Weights of a small transformer language model.
Size: width 96, 3 heads of 32, MLP 384 tanh GELU, 1.89M parameters.
Architecture: LayerNorm before each block, learned positions, biases, tied embeddings, normalized queries and keys.
Training: a variant of Muon for these matrices, 114M tokens, 7663 steps.
Each number is 200 + 30 x the weight over the matrix's rms, rounded and kept within 0 to 999. Layers, rows and columns count from 0.

# up: layer 8 MLP up, 384x96, rms 0.128, rows 199-234, columns 0-95
# down: layer 8 MLP down (transposed), 384x96, rms 0.125, rows 199-234, columns 0-95
up199,161,219,212,216,151,225,227,203,214,211,209,221,164,203,139,269,156,151,198,159,190,179,197,188,222,191,237,171,182,180,251,241,221,219,159,181,218,213,220,279,213,189,226,202,198,187,179,186,200,191,155,226,169,232,233,210,174,190,240,228,234,244,200,231,241,145,173,161,232,175,183,217,195,211,235,206,208,213,203,162,225,199,195,156,186,165,166,218,214,232,235,200,219,198,196,172
down199,204,229,182,185,223,204,203,162,220,186,230,178,167,141,227,165,170,175,217,249,202,184,218,179,253,196,156,192,245,146,188,160,222,188,206,208,187,149,204,231,200,243,185,181,167,238,166,201,218,190,157,271,222,187,149,220,227,175,231,242,192,286,174,203,190,252,152,156,211,174,192,214,200,177,293,185,169,220,156,208,237,167,239,175,214,229,213,237,211,213,212,203,193,206,199,166
up200,228,206,236,238,162,188,209,182,214,180,173,201,211,178,189,182,197,189,206,185,169,178,253,200,178,206,147,214,197,201,186,175,226,203,182,130,134,175,228,155,201,260,201,194,197,213,180,170,194,186,203,220,175,174,247,148,224,210,207,211,240,222,225,261,202,196,151,168,218,227,185,182,164,198,219,238,236,219,214,231,208,191,158,206,205,151,198,201,145,173,195,148,199,203,206,193
down200,188,181,218,185,177,154,189,204,217,200,193,244,177,227,155,197,230,238,208,202,186,208,132,169,159,212,221,218,178,152,212,224,217,252,187,194,213,200,186,226,242,157,173,206,205,226,203,275,216,155,173,225,208,196,167,251,168,199,201,205,187,168,189,226,199,154,199,232,184,185,173,191,209,206,195,210,156,179,196,229,218,212,218,158,192,260,229,195,210,179,217,264,229,203,218,131
up201,213,176,105,212,210,174,161,218,184,208,209,226,189,272,163,204,219,219,214,218,179,173,206,178,176,176,269,246,197,210,182,174,174,208,172,223,266,219,150,168,176,237,191,262,214,200,138,203,231,171,204,245,225,195,230,197,238,235,182,157,178,197,180,193,215,176,217,218,228,208,177,178,201,161,176,182,219,246,238,214,165,183,186,206,181,166,199,225,149,180,186,200,186,225,246,209
down201,202,172,205,228,203,225,175,171,165,160,199,257,164,131,238,231,191,180,226,222,203,183,197,271,242,238,190,183,222,175,253,179,202,208,224,186,190,146,219,235,171,184,133,194,148,176,187,199,213,194,208,186,203,178,206,183,215,240,222,250,206,214,225,207,191,214,212,171,222,188,218,162,226,243,193,167,208,215,212,184,185,205,212,182,238,171,206,157,166,226,213,186,204,192,185,225
up202,159,191,207,228,198,214,179,217,177,152,188,229,178,218,200,217,234,230,170,201,177,215,228,158,244,149,230,208,195,172,187,172,200,199,223,225,206,192,201,203,232,176,156,233,200,181,202,276,238,201,238,190,172,188,219,190,186,249,160,226,201,195,193,205,247,150,175,170,204,255,197,226,239,209,155,249,249,246,249,170,214,162,168,199,261,252,186,206,139,203,183,217,190,187,151,164
down202,240,169,156,212,269,176,220,149,236,240,200,246,219,207,182,209,205,148,231,221,227,228,190,132,204,242,211,216,170,161,207,160,191,184,252,207,213,179,201,188,221,222,200,152,172,217,258,171,201,189,181,236,204,222,194,222,162,167,230,198,178,177,224,190,195,171,187,223,232,171,200,194,231,109,226,229,190,228,160,151,195,270,217,166,209,208,213,237,206,206,158,216,235,190,189,176
up203,161,187,201,203,224,197,196,199,190,171,174,236,167,207,223,193,203,207,223,184,174,176,274,167,193,199,150,217,243,223,219,190,185,198,200,212,157,212,174,203,161,188,156,197,258,224,229,183,189,220,215,197,179,147,250,240,201,206,176,179,192,213,190,168,175,160,221,232,217,228,267,245,215,239,201,150,184,180,179,223,202,261,148,289,212,232,184,165,180,196,218,214,162,215,200,204
down203,211,204,212,214,147,161,239,170,237,204,210,194,200,124,215,214,175,168,238,226,213,189,128,212,210,210,206,238,203,178,214,192,193,210,186,210,205,190,144,171,192,181,183,164,217,169,180,264,195,208,198,221,191,207,223,144,235,232,283,164,231,176,163,228,174,186,235,182,190,231,215,191,208,186,212,186,130,218,184,238,161,197,251,166,160,174,230,200,241,177,197,200,234,254,172,232
up204,161,222,221,173,196,145,194,191,217,209,242,262,146,216,186,183,224,239,228,184,125,237,247,177,222,233,246,206,179,196,240,245,132,231,148,206,208,171,208,211,221,202,203,137,218,201,219,215,235,113,184,144,174,192,245,219,187,212,225,222,199,192,167,163,236,123,171,230,185,209,228,164,187,234,214,196,189,200,197,213,247,206,240,195,205,193,189,217,190,240,186,284,159,154,216,232
down204,263,176,209,223,203,215,213,195,231,229,187,179,200,221,228,201,179,211,224,197,215,211,167,168,245,203,183,174,215,222,141,203,217,118,215,216,189,249,213,186,164,207,192,229,195,200,170,185,184,228,239,152,223,193,196,200,217,184,190,184,155,182,213,224,181,183,192,216,207,228,234,238,181,206,194,242,231,159,221,211,159,175,216,201,187,184,185,237,190,182,175,204,203,165,156,207
up205,190,189,222,149,203,211,218,204,187,224,202,147,225,188,204,225,139,148,219,181,140,209,185,229,241,197,169,260,255,190,204,219,174,175,203,227,202,182,210,241,244,174,152,193,247,173,222,274,185,182,142,153,177,232,210,206,223,241,224,184,194,265,193,193,223,245,175,175,179,208,198,213,187,219,241,140,169,218,182,177,218,188,218,178,179,236,203,232,196,172,181,170,181,182,202,180
down205,191,226,206,221,228,177,202,204,187,213,159,252,250,187,217,200,212,240,185,209,216,218,185,209,223,217,204,204,165,204,169,213,202,146,229,169,197,194,170,196,173,135,162,254,180,185,236,225,249,221,199,170,205,233,228,211,154,230,191,175,236,184,220,165,190,224,167,205,160,205,187,214,166,246,198,247,239,167,206,180,189,180,206,248,221,181,150,199,207,156,205,190,170,236,198,225
up206,190,236,160,206,150,230,178,178,190,167,178,199,195,175,238,156,194,180,189,211,174,164,237,169,202,164,257,161,212,256,243,211,218,191,172,254,199,181,187,240,223,228,125,189,206,188,198,211,227,222,186,221,170,166,187,261,174,207,209,261,188,225,209,154,241,186,174,215,187,172,208,151,246,240,188,210,209,192,211,217,170,195,218,201,240,194,260,157,238,220,180,230,161,186,202,216
down206,226,172,223,251,194,173,224,207,236,195,160,179,200,202,150,212,245,181,210,189,244,232,163,186,187,199,209,177,195,162,195,216,171,181,190,154,202,230,205,200,204,201,234,185,205,183,168,104,197,194,198,181,200,188,227,220,199,220,201,161,187,200,208,268,205,229,203,211,197,211,206,261,189,204,187,240,222,229,174,222,195,177,165,179,198,199,107,205,202,183,201,214,226,249,225,276
up207,189,226,249,186,226,130,201,195,219,223,200,211,226,182,182,184,174,182,268,178,224,197,229,268,172,218,191,208,194,182,161,190,208,183,205,236,183,220,169,194,184,203,130,241,210,197,264,152,187,184,188,211,162,201,155,208,163,267,158,145,199,174,169,222,218,174,190,217,221,182,189,201,233,200,144,240,224,177,203,203,260,210,204,203,199,237,231,238,223,182,165,195,200,213,239,151
down207,215,194,279,227,178,258,228,210,175,178,223,241,225,232,200,218,245,215,222,173,187,212,262,186,237,212,132,195,217,199,213,197,222,160,228,166,206,217,237,164,223,143,174,155,184,177,194,208,135,231,171,192,226,231,186,182,163,251,183,220,229,179,216,204,172,189,153,173,262,176,205,217,262,233,186,177,183,156,244,253,163,143,139,203,198,216,181,205,218,173,191,196,187,144,187,197
up208,235,190,150,226,188,209,175,188,210,191,199,189,187,171,190,246,202,221,216,184,232,199,147,224,169,179,168,174,188,187,173,155,208,231,187,160,221,228,212,199,164,227,246,180,180,161,142,179,168,207,221,192,188,188,239,203,170,230,189,190,229,215,198,211,224,203,226,161,160,178,223,207,192,181,267,267,237,177,237,231,197,223,184,193,167,201,231,199,223,197,224,201,191,218,231,187
down208,187,186,251,140,187,212,177,225,133,175,193,209,185,206,220,154,233,229,183,208,175,225,231,188,225,216,237,192,256,216,201,246,197,153,216,204,192,178,206,141,214,183,172,185,208,255,188,194,234,178,188,175,214,205,161,180,221,207,187,186,204,201,214,219,148,187,253,226,207,246,199,206,195,187,234,141,179,234,187,199,231,173,233,212,186,207,188,213,178,227,192,172,237,182,171,207
up209,229,207,224,243,237,178,192,230,208,195,177,234,199,155,180,201,206,196,147,179,172,225,206,189,194,249,206,198,192,245,214,138,178,214,194,184,215,221,164,203,260,217,171,215,210,215,192,238,211,226,182,217,217,191,184,174,143,205,239,216,204,214,228,140,191,143,238,211,197,114,192,233,175,214,194,232,232,197,196,198,197,260,165,171,166,184,192,197,155,220,228,196,172,229,192,183
down209,190,201,208,211,185,215,238,200,188,204,126,182,174,198,154,211,154,164,222,202,249,217,188,174,225,150,202,196,237,228,216,201,204,200,173,206,205,214,260,185,206,178,263,204,183,188,158,214,205,181,181,188,197,248,154,180,232,169,229,159,212,174,194,231,204,202,171,149,201,267,225,168,212,228,171,191,236,227,253,192,213,234,221,227,222,265,173,175,163,175,183,245,246,214,192,189
up210,203,170,218,255,256,185,212,221,200,270,228,180,252,265,222,164,157,186,200,207,238,183,231,214,210,187,182,200,193,219,218,197,218,234,188,228,147,198,189,169,260,170,208,216,208,164,184,229,198,212,180,170,182,213,237,188,137,173,153,175,212,240,169,133,250,217,200,234,216,217,206,205,216,229,205,178,191,215,242,208,144,160,145,219,185,207,227,181,212,183,188,145,216,209,160,259
down210,201,189,205,195,252,235,164,159,221,262,200,154,276,240,179,184,207,210,232,249,224,159,222,194,178,191,192,195,187,212,203,208,212,202,234,189,245,230,174,137,200,171,253,180,210,220,188,145,191,228,209,217,184,152,208,202,288,187,188,158,179,158,211,165,174,213,199,208,235,205,167,183,174,205,212,241,258,169,226,200,163,136,198,188,212,185,212,249,183,179,161,201,192,143,207,229
up211,226,216,166,254,175,199,202,175,189,177,232,184,247,187,158,197,192,202,198,215,158,162,134,201,210,220,201,199,175,230,178,173,206,175,157,150,234,268,220,206,194,219,205,183,172,186,222,200,234,208,196,177,200,187,194,225,146,165,191,176,165,199,218,202,242,215,207,244,239,176,196,232,186,176,203,211,173,188,247,162,223,213,196,186,226,188,196,243,140,167,199,219,188,189,167,203
down211,156,205,192,205,224,273,213,184,210,222,188,198,222,202,242,177,197,224,224,161,201,183,214,249,214,198,232,205,142,173,230,238,219,191,225,253,203,201,191,190,169,167,210,210,173,253,195,150,143,195,190,227,208,195,190,155,233,235,216,226,200,214,194,185,196,179,197,197,186,199,192,233,207,186,195,169,200,240,182,227,154,217,182,220,174,220,171,209,236,194,201,195,160,205,186,166
up212,183,188,179,177,208,226,231,209,208,187,228,210,211,185,254,168,201,203,187,272,214,238,175,203,227,232,177,166,186,187,155,212,244,176,187,166,211,260,194,195,222,198,139,240,208,239,177,212,206,202,196,144,249,230,191,205,209,187,210,163,213,166,142,227,192,222,227,182,229,157,208,205,232,221,195,150,230,224,232,200,207,195,159,189,206,221,172,184,187,155,161,154,221,239,176,201
down212,219,180,175,212,246,199,208,212,201,204,212,202,184,218,185,230,261,234,166,196,220,190,202,165,203,141,215,213,171,186,203,185,169,161,153,226,166,213,186,206,171,162,219,192,163,168,220,225,237,217,185,220,214,187,226,200,182,212,163,192,245,182,168,166,185,203,217,220,198,169,199,197,206,218,238,246,207,144,187,151,218,209,197,242,209,171,217,265,183,188,223,188,231,210,194,221
up213,263,189,228,207,211,165,206,173,151,211,181,220,180,239,226,139,134,257,210,189,180,219,200,240,232,160,220,235,246,271,221,215,154,197,217,169,171,150,229,191,232,242,194,239,162,196,200,170,209,188,205,197,160,212,231,238,197,230,192,247,151,205,218,201,161,251,171,214,209,161,181,180,205,202,186,225,225,212,203,156,188,216,224,206,234,262,181,195,228,147,176,173,162,210,194,143
down213,215,234,123,212,192,281,187,238,189,171,192,226,181,237,152,227,233,152,173,141,202,217,184,156,220,225,204,245,212,189,184,187,191,184,256,224,202,186,199,197,182,210,183,211,205,170,249,143,216,193,238,213,204,188,205,151,189,205,201,212,190,149,202,181,176,180,163,131,211,222,213,232,227,188,219,170,193,216,191,193,229,230,180,189,236,194,226,251,181,170,248,204,186,197,163,187
up214,210,192,205,157,141,140,252,183,190,177,234,236,187,200,212,260,249,199,202,207,211,181,242,183,273,232,178,196,186,157,177,189,207,190,212,172,213,204,231,208,221,182,186,184,153,191,179,204,175,177,180,149,187,221,206,206,220,214,160,183,207,244,252,174,179,250,214,182,250,205,231,207,154,251,210,207,230,188,168,202,207,177,164,197,167,225,225,256,165,192,200,231,170,161,159,211
down214,243,175,198,180,183,227,163,245,252,208,171,235,168,206,241,202,153,212,197,249,196,206,202,215,230,193,156,238,259,195,254,203,161,195,223,162,214,177,198,182,138,227,207,204,162,198,237,197,189,221,185,206,188,180,211,198,241,237,219,190,161,215,202,228,202,163,208,158,210,177,157,177,242,152,144,226,227,163,235,197,207,166,192,183,217,263,204,182,166,229,169,247,160,199,134,233
up215,185,208,199,189,201,198,218,222,188,184,165,180,222,222,144,199,171,190,185,179,219,237,230,206,196,235,171,209,226,176,269,226,168,208,197,176,193,212,228,162,193,245,250,176,230,223,228,227,235,214,257,157,184,198,191,197,153,184,208,196,149,214,150,188,205,202,201,158,215,198,181,231,229,173,212,199,216,219,186,126,179,155,219,175,184,220,235,170,177,250,118,146,159,212,174,171
down215,234,211,208,227,175,206,197,197,183,156,191,193,152,219,214,180,217,151,207,177,185,183,160,250,230,178,171,172,184,216,237,264,134,206,206,226,226,184,230,244,210,251,203,198,186,226,243,260,170,191,137,174,227,180,207,203,212,168,211,197,200,187,236,223,263,219,177,168,166,187,251,192,169,210,150,163,246,253,172,202,216,240,159,252,195,131,207,174,111,197,224,224,204,178,221,220
up216,211,194,208,219,178,205,229,220,214,275,229,226,203,256,157,169,226,220,246,157,235,168,208,172,145,219,230,239,217,201,204,237,191,169,159,205,196,226,175,221,247,159,239,172,174,195,171,221,213,151,217,163,191,265,198,178,201,223,220,208,221,181,214,191,200,173,206,197,182,216,186,209,184,207,229,200,196,189,178,164,186,226,142,204,200,222,138,229,197,179,187,246,180,149,199,173
down216,162,200,223,233,217,228,203,190,178,208,204,155,223,183,295,217,218,231,175,185,167,217,192,225,207,180,184,157,192,163,192,191,170,223,216,279,207,178,209,238,203,179,198,215,213,194,248,181,217,235,149,241,136,154,181,199,187,204,185,177,182,209,168,169,200,188,198,200,183,206,264,211,198,174,200,232,177,177,191,182,198,179,215,183,199,246,241,172,212,173,225,203,153,224,236,210
up217,234,259,246,179,246,202,248,181,257,236,245,219,193,190,186,172,183,172,184,194,220,207,173,195,253,210,160,178,192,212,252,192,229,132,200,201,168,164,226,119,181,201,178,194,193,213,222,203,216,162,179,185,217,237,207,151,274,232,126,207,271,192,205,205,233,185,203,152,185,177,254,203,196,181,279,194,186,153,184,222,183,238,228,200,196,183,199,230,199,189,221,202,205,272,161,180
down217,222,211,186,233,216,228,192,234,188,229,179,195,183,189,225,238,217,170,214,172,165,155,170,215,163,136,243,311,178,193,195,193,148,228,218,213,196,245,185,216,189,227,263,220,177,225,252,195,143,218,146,162,211,200,208,176,189,233,205,216,144,185,200,199,129,201,167,200,226,238,165,198,241,222,222,230,188,190,202,149,190,174,180,178,230,156,202,186,218,185,212,229,199,188,209,167
up218,236,188,235,197,179,209,199,146,264,206,242,185,165,214,145,169,155,178,151,171,209,169,221,161,232,160,222,205,183,219,120,166,181,191,203,237,187,169,273,205,207,212,232,206,248,128,161,188,184,181,209,221,194,239,174,185,167,198,131,219,189,226,197,225,177,205,248,245,218,193,177,209,165,209,279,204,220,200,214,235,203,197,165,183,192,245,231,203,178,224,165,190,220,171,163,241
down218,111,179,239,222,211,174,180,153,176,173,185,164,221,237,178,191,227,189,152,168,205,189,167,163,221,169,221,233,260,201,189,203,211,230,212,243,194,188,184,196,240,227,149,217,188,220,170,201,252,134,218,228,198,236,245,169,174,178,165,196,217,228,217,177,223,247,210,251,200,225,228,189,185,159,195,227,192,150,245,181,208,248,122,219,206,191,212,149,157,237,174,238,190,202,250,258
up219,198,195,163,249,168,240,218,214,228,180,239,208,218,162,224,199,196,219,195,224,179,190,230,252,161,192,214,196,266,231,90,177,211,217,177,221,180,256,249,210,209,192,175,190,193,206,180,231,189,187,219,193,189,218,203,198,141,177,109,212,184,214,216,132,173,197,189,200,180,177,195,234,220,189,183,222,140,216,231,217,189,248,211,207,233,141,170,247,210,173,164,193,162,219,179,206
down219,228,153,200,173,196,224,220,214,226,174,201,204,259,193,207,160,217,160,228,187,271,185,182,242,201,187,188,182,176,202,93,194,182,198,241,212,188,241,224,228,207,205,233,156,162,223,194,222,162,194,197,231,241,186,206,205,180,171,171,261,202,160,264,201,208,201,219,249,195,209,177,207,178,182,206,196,172,181,166,242,194,232,228,214,201,161,192,257,192,190,163,213,197,171,182,160
up220,184,153,194,196,207,181,202,172,219,203,209,163,222,250,188,205,225,169,166,173,242,181,183,239,211,169,217,216,192,227,177,200,196,162,166,205,239,147,227,130,151,242,165,201,165,183,159,180,247,231,218,223,195,213,231,207,212,237,212,205,224,198,171,193,216,214,226,208,215,168,228,211,213,263,196,201,237,163,220,223,172,192,189,169,274,196,147,231,150,221,235,201,200,140,196,186
down220,248,257,202,205,226,199,198,124,189,222,259,231,224,184,187,216,151,219,219,166,191,200,199,184,178,215,217,209,177,142,167,244,247,195,259,245,172,211,165,242,187,215,250,215,196,224,178,205,160,200,187,155,161,166,182,168,155,135,209,171,164,221,261,179,172,194,177,184,186,242,210,190,186,184,182,264,179,219,203,217,233,194,247,156,182,216,169,213,246,192,149,226,267,259,234,144
up221,207,194,138,256,195,193,204,188,207,244,231,231,183,201,205,217,212,156,215,181,230,239,242,200,168,172,223,187,189,224,235,168,149,228,211,201,183,197,213,272,240,152,167,245,195,191,209,206,196,180,91,173,205,209,242,219,278,196,209,227,143,299,195,196,208,144,203,181,229,152,226,237,207,202,159,203,206,240,201,143,195,196,218,213,256,184,191,206,198,247,210,236,217,168,179,153
down221,205,170,205,183,166,173,155,254,217,276,148,203,152,178,206,269,220,227,210,170,253,256,255,225,216,134,204,208,180,191,166,178,130,150,202,225,203,207,217,204,175,238,233,174,181,257,212,194,215,205,191,173,185,159,249,203,201,235,170,211,182,213,158,230,222,237,165,159,196,181,193,244,210,261,174,228,207,207,197,200,217,168,213,182,201,185,170,255,142,216,174,192,205,170,222,201
up222,185,229,195,206,218,178,176,256,227,183,180,245,174,232,155,201,222,220,263,139,208,192,152,184,170,191,206,251,200,192,188,229,145,187,207,245,233,200,233,200,197,200,201,243,112,231,237,172,203,171,243,180,225,223,197,173,181,232,213,179,141,208,215,199,197,209,291,196,235,189,169,210,137,165,217,169,211,147,162,149,212,166,168,202,239,209,171,242,214,173,177,230,216,200,211,156
down222,192,231,221,247,243,166,167,168,173,136,279,226,233,204,198,214,179,241,146,214,198,199,221,211,178,218,194,205,150,160,248,167,220,199,190,222,185,192,168,188,185,156,257,198,221,185,140,182,226,214,186,208,202,188,184,221,172,161,248,204,240,131,231,255,203,200,202,245,229,242,227,165,210,252,182,236,189,194,242,191,173,181,187,202,214,122,198,191,173,239,192,165,197,128,201,231
up223,197,201,217,184,236,224,242,172,218,200,215,187,230,172,174,171,172,221,211,170,176,216,161,155,144,220,205,205,233,191,199,198,206,215,165,224,205,222,165,193,201,252,179,239,259,222,175,166,260,180,161,206,176,192,172,218,141,204,200,237,185,177,223,199,211,184,279,158,163,196,197,220,208,169,174,244,230,191,169,192,230,209,162,181,193,207,162,150,198,196,146,209,188,235,206,205
down223,209,232,209,203,173,181,176,238,228,246,158,160,216,193,207,201,142,257,200,203,186,249,231,261,183,191,215,168,190,221,242,210,252,239,174,143,167,193,216,218,228,208,162,208,192,247,283,207,223,216,178,170,235,235,217,195,197,182,148,163,192,158,237,211,207,209,198,187,185,155,153,155,225,248,249,137,185,218,172,141,211,179,203,182,183,179,231,207,224,220,187,201,183,194,168,177
up224,144,166,195,207,202,215,173,232,228,156,216,177,230,226,171,244,201,190,157,231,195,185,247,190,189,195,241,247,202,183,240,199,193,278,233,230,191,205,244,205,178,186,229,181,147,186,229,158,236,202,220,158,213,134,221,146,218,195,173,211,225,239,161,175,171,226,169,203,262,167,192,209,243,157,247,196,236,192,230,166,179,175,245,178,173,207,228,215,183,198,147,227,195,260,174,225
down224,175,173,260,187,184,189,226,164,206,165,222,182,223,185,168,164,176,219,260,184,259,229,121,128,219,176,211,219,213,185,193,200,186,154,212,208,197,193,178,198,204,165,211,178,166,146,276,219,196,144,214,231,262,255,166,171,195,216,212,184,201,176,248,212,203,206,194,165,146,249,178,195,252,200,186,236,207,152,163,224,204,240,216,156,156,223,171,195,229,223,233,197,225,193,243,279
up225,242,192,190,211,200,196,205,220,181,169,242,133,160,207,212,233,158,259,197,231,175,169,173,169,189,188,215,235,211,226,202,199,164,171,202,180,233,177,170,200,201,239,176,257,167,205,195,181,230,207,151,240,193,165,166,252,179,201,214,202,245,192,159,210,272,208,184,190,178,103,226,163,190,237,205,168,188,198,184,177,242,165,203,166,258,187,246,214,256,186,214,170,172,192,159,187
down225,228,241,173,216,214,206,243,159,203,210,244,224,256,219,250,185,169,193,182,220,227,156,191,157,221,253,166,157,238,226,195,200,187,170,179,173,204,215,141,208,245,222,251,209,214,200,232,201,228,169,197,186,148,165,207,177,198,184,208,163,177,203,157,236,180,156,181,170,176,198,172,215,237,203,197,236,181,244,197,163,162,183,214,212,186,209,197,205,193,217,170,194,234,215,185,176
up226,205,185,206,219,188,266,162,209,164,235,238,179,193,148,237,190,213,160,197,192,198,191,249,261,243,164,232,197,197,197,217,184,198,196,219,161,207,225,203,177,170,183,185,224,188,127,176,229,206,202,242,202,227,197,224,175,162,238,188,221,167,202,171,213,268,177,187,253,224,177,171,226,222,190,164,162,197,202,245,202,191,171,192,194,228,222,209,193,191,233,154,208,202,194,225,210
down226,195,193,218,186,180,232,207,197,211,148,166,243,220,217,187,239,156,177,258,264,209,211,184,162,159,210,235,224,165,170,154,212,219,219,180,174,178,193,179,159,236,240,216,227,228,220,167,211,172,179,166,185,191,230,175,203,225,161,219,225,191,179,228,198,166,236,188,204,169,188,161,239,178,183,196,267,200,192,160,179,147,201,245,224,206,246,222,190,223,210,248,193,153,199,206,206
up227,223,215,196,202,210,188,215,257,188,190,230,188,228,255,186,203,187,156,197,207,128,207,174,210,223,149,232,214,217,220,176,207,153,206,166,163,193,189,182,210,249,226,212,99,224,198,157,114,233,166,169,202,219,196,231,194,268,197,285,219,177,207,182,215,192,232,164,169,246,176,214,208,208,182,170,130,189,151,182,246,182,182,184,253,180,222,192,217,176,231,227,192,189,213,216,163
down227,211,222,208,182,244,229,175,146,186,249,211,156,188,256,234,199,208,180,127,231,218,186,192,259,207,199,205,167,200,201,169,215,160,207,218,205,213,223,217,224,205,168,171,183,206,158,140,209,220,202,213,172,241,206,165,210,237,169,188,238,167,205,209,220,198,212,216,197,207,168,239,168,209,243,182,180,207,227,226,189,173,203,166,161,210,218,205,232,199,244,99,221,165,259,162,178
up228,237,223,188,221,185,185,184,181,150,204,251,178,202,189,202,216,194,219,202,195,189,141,168,144,214,252,138,173,189,208,210,226,253,229,251,187,243,208,196,201,207,178,236,193,227,225,139,179,251,186,182,207,196,127,209,166,230,212,197,221,153,179,174,153,177,166,180,208,203,190,203,254,227,166,225,281,277,209,275,216,194,235,198,164,186,204,184,170,233,199,212,198,166,272,121,179
down228,170,212,228,172,215,176,168,182,215,246,194,186,253,234,195,215,169,200,201,239,227,212,191,240,213,189,215,187,196,205,172,203,160,185,216,256,144,259,202,219,165,190,209,179,204,166,182,215,249,162,217,224,260,148,242,201,201,160,192,220,208,214,172,216,217,240,172,233,207,156,171,182,208,174,207,209,218,118,171,252,181,192,198,208,216,177,180,166,153,147,195,200,207,217,182,240
up229,190,204,184,217,181,264,156,194,200,194,230,190,225,207,202,168,185,229,244,202,245,165,198,225,211,175,130,183,197,194,222,181,272,211,193,199,194,220,183,313,140,272,179,204,192,146,214,232,192,167,249,187,285,221,148,200,193,197,189,210,175,186,153,195,241,178,188,202,248,190,191,141,156,180,187,235,249,201,186,173,207,122,214,236,186,181,186,230,199,225,213,185,178,222,182,192
down229,166,185,194,217,183,222,235,261,189,241,146,118,192,211,220,185,220,143,140,197,215,202,179,179,157,174,184,226,256,260,217,174,221,171,211,237,204,228,167,241,164,221,194,144,233,237,145,102,184,210,237,198,183,203,178,225,224,195,186,200,181,219,188,193,143,179,219,213,155,228,227,244,202,168,200,202,163,195,200,280,226,231,178,221,174,179,234,254,207,190,232,209,244,194,190,226
up230,199,245,185,194,211,175,211,160,187,212,244,228,200,179,194,199,229,241,226,209,191,261,220,188,235,195,234,222,192,171,211,206,201,153,188,231,133,165,120,196,207,190,190,171,210,196,169,235,167,195,190,198,219,188,170,214,195,217,192,203,216,208,193,159,236,193,190,184,217,180,134,195,233,181,224,195,249,185,208,151,184,254,210,159,145,182,202,157,249,195,239,248,146,230,182,162
down230,166,201,236,154,232,187,184,179,161,233,187,225,198,246,207,217,169,207,178,202,224,191,191,220,202,187,196,231,250,227,160,188,193,212,237,262,177,176,221,204,243,178,138,211,147,214,200,209,212,235,201,197,164,218,252,172,223,168,186,194,202,210,154,178,172,190,213,180,193,239,252,148,208,235,190,233,169,180,222,219,202,215,207,226,210,225,161,215,152,204,188,209,251,139,210,174
up231,147,192,189,193,168,209,203,191,202,199,190,182,195,205,214,198,187,232,171,180,166,196,180,193,198,193,184,186,248,191,242,186,179,253,162,173,255,198,237,207,219,215,206,195,202,238,252,163,182,192,235,186,206,150,228,197,188,196,170,168,186,206,208,212,172,174,207,253,231,203,199,154,185,208,231,203,205,206,216,219,208,217,174,169,222,180,205,130,149,160,182,174,176,174,168,175
down231,180,210,198,249,212,255,191,223,181,176,174,207,220,170,182,210,157,196,217,204,203,142,167,193,208,230,225,229,237,180,244,198,234,232,211,215,173,191,200,250,217,151,175,205,205,179,199,228,226,163,167,190,222,200,210,191,201,183,258,198,233,197,222,174,197,210,182,204,184,195,170,163,147,202,215,195,182,173,182,214,218,216,251,155,200,224,181,186,184,256,137,223,203,254,207,178
up232,182,251,204,201,222,228,248,190,196,221,199,152,158,190,238,236,205,198,224,206,236,175,212,185,161,227,247,213,201,236,111,224,217,242,213,212,152,127,233,289,200,194,172,218,179,202,197,182,209,222,192,164,199,206,175,187,204,186,225,234,152,224,187,193,206,260,224,186,202,219,210,203,159,172,187,227,202,215,168,170,189,191,223,163,180,192,193,223,167,169,218,159,155,227,214,168
down232,209,190,186,279,179,200,212,212,177,199,193,213,236,178,221,203,188,109,134,207,210,228,148,155,196,248,171,188,262,172,252,205,254,207,203,211,210,184,191,248,166,143,216,231,194,159,205,238,176,159,170,252,215,219,209,232,255,253,232,179,219,159,215,185,166,203,198,236,193,185,187,214,189,194,172,207,255,227,152,210,187,186,212,191,205,149,195,148,168,210,137,203,192,193,215,236
up233,238,260,122,167,181,169,201,162,220,170,220,162,189,270,212,186,186,235,202,209,201,191,222,176,182,214,171,212,220,215,220,190,180,243,174,164,222,211,226,160,174,206,249,275,227,181,197,192,237,180,218,199,245,165,175,158,234,193,183,191,236,188,182,134,223,223,210,210,212,178,187,208,266,149,166,178,240,174,182,229,159,154,199,201,187,214,196,204,165,201,189,242,175,177,185,208
down233,194,129,239,167,208,167,206,198,198,190,293,174,167,171,189,131,212,205,195,183,199,203,176,231,186,212,189,147,257,176,172,291,202,170,237,203,193,187,169,200,254,185,229,177,179,244,181,224,226,205,236,215,229,215,225,193,178,187,217,249,154,200,221,175,174,210,197,214,191,247,151,120,210,138,222,183,212,207,179,213,199,203,222,227,237,189,188,223,204,214,179,206,241,163,228,162
up234,240,206,165,171,227,184,166,203,226,187,236,199,168,232,216,233,200,242,222,162,191,171,197,212,174,208,236,187,188,178,221,214,209,171,220,170,189,183,183,219,154,173,197,185,187,208,213,199,233,215,239,188,215,202,205,201,254,250,220,174,179,256,211,174,144,202,199,147,223,192,186,182,194,188,228,239,231,148,191,147,232,224,175,190,153,212,178,187,237,197,164,164,231,193,204,152
down234,169,228,217,226,188,220,189,219,188,153,161,210,172,212,200,149,140,246,198,233,247,217,181,154,222,193,188,185,193,188,205,198,212,221,177,187,234,193,194,214,193,185,197,135,203,179,172,186,240,202,169,222,235,160,232,211,179,242,215,199,249,220,223,216,176,211,182,198,191,206,211,216,189,168,218,206,206,198,225,262,215,175,202,242,224,164,160,211,247,208,152,180,202,158,185,268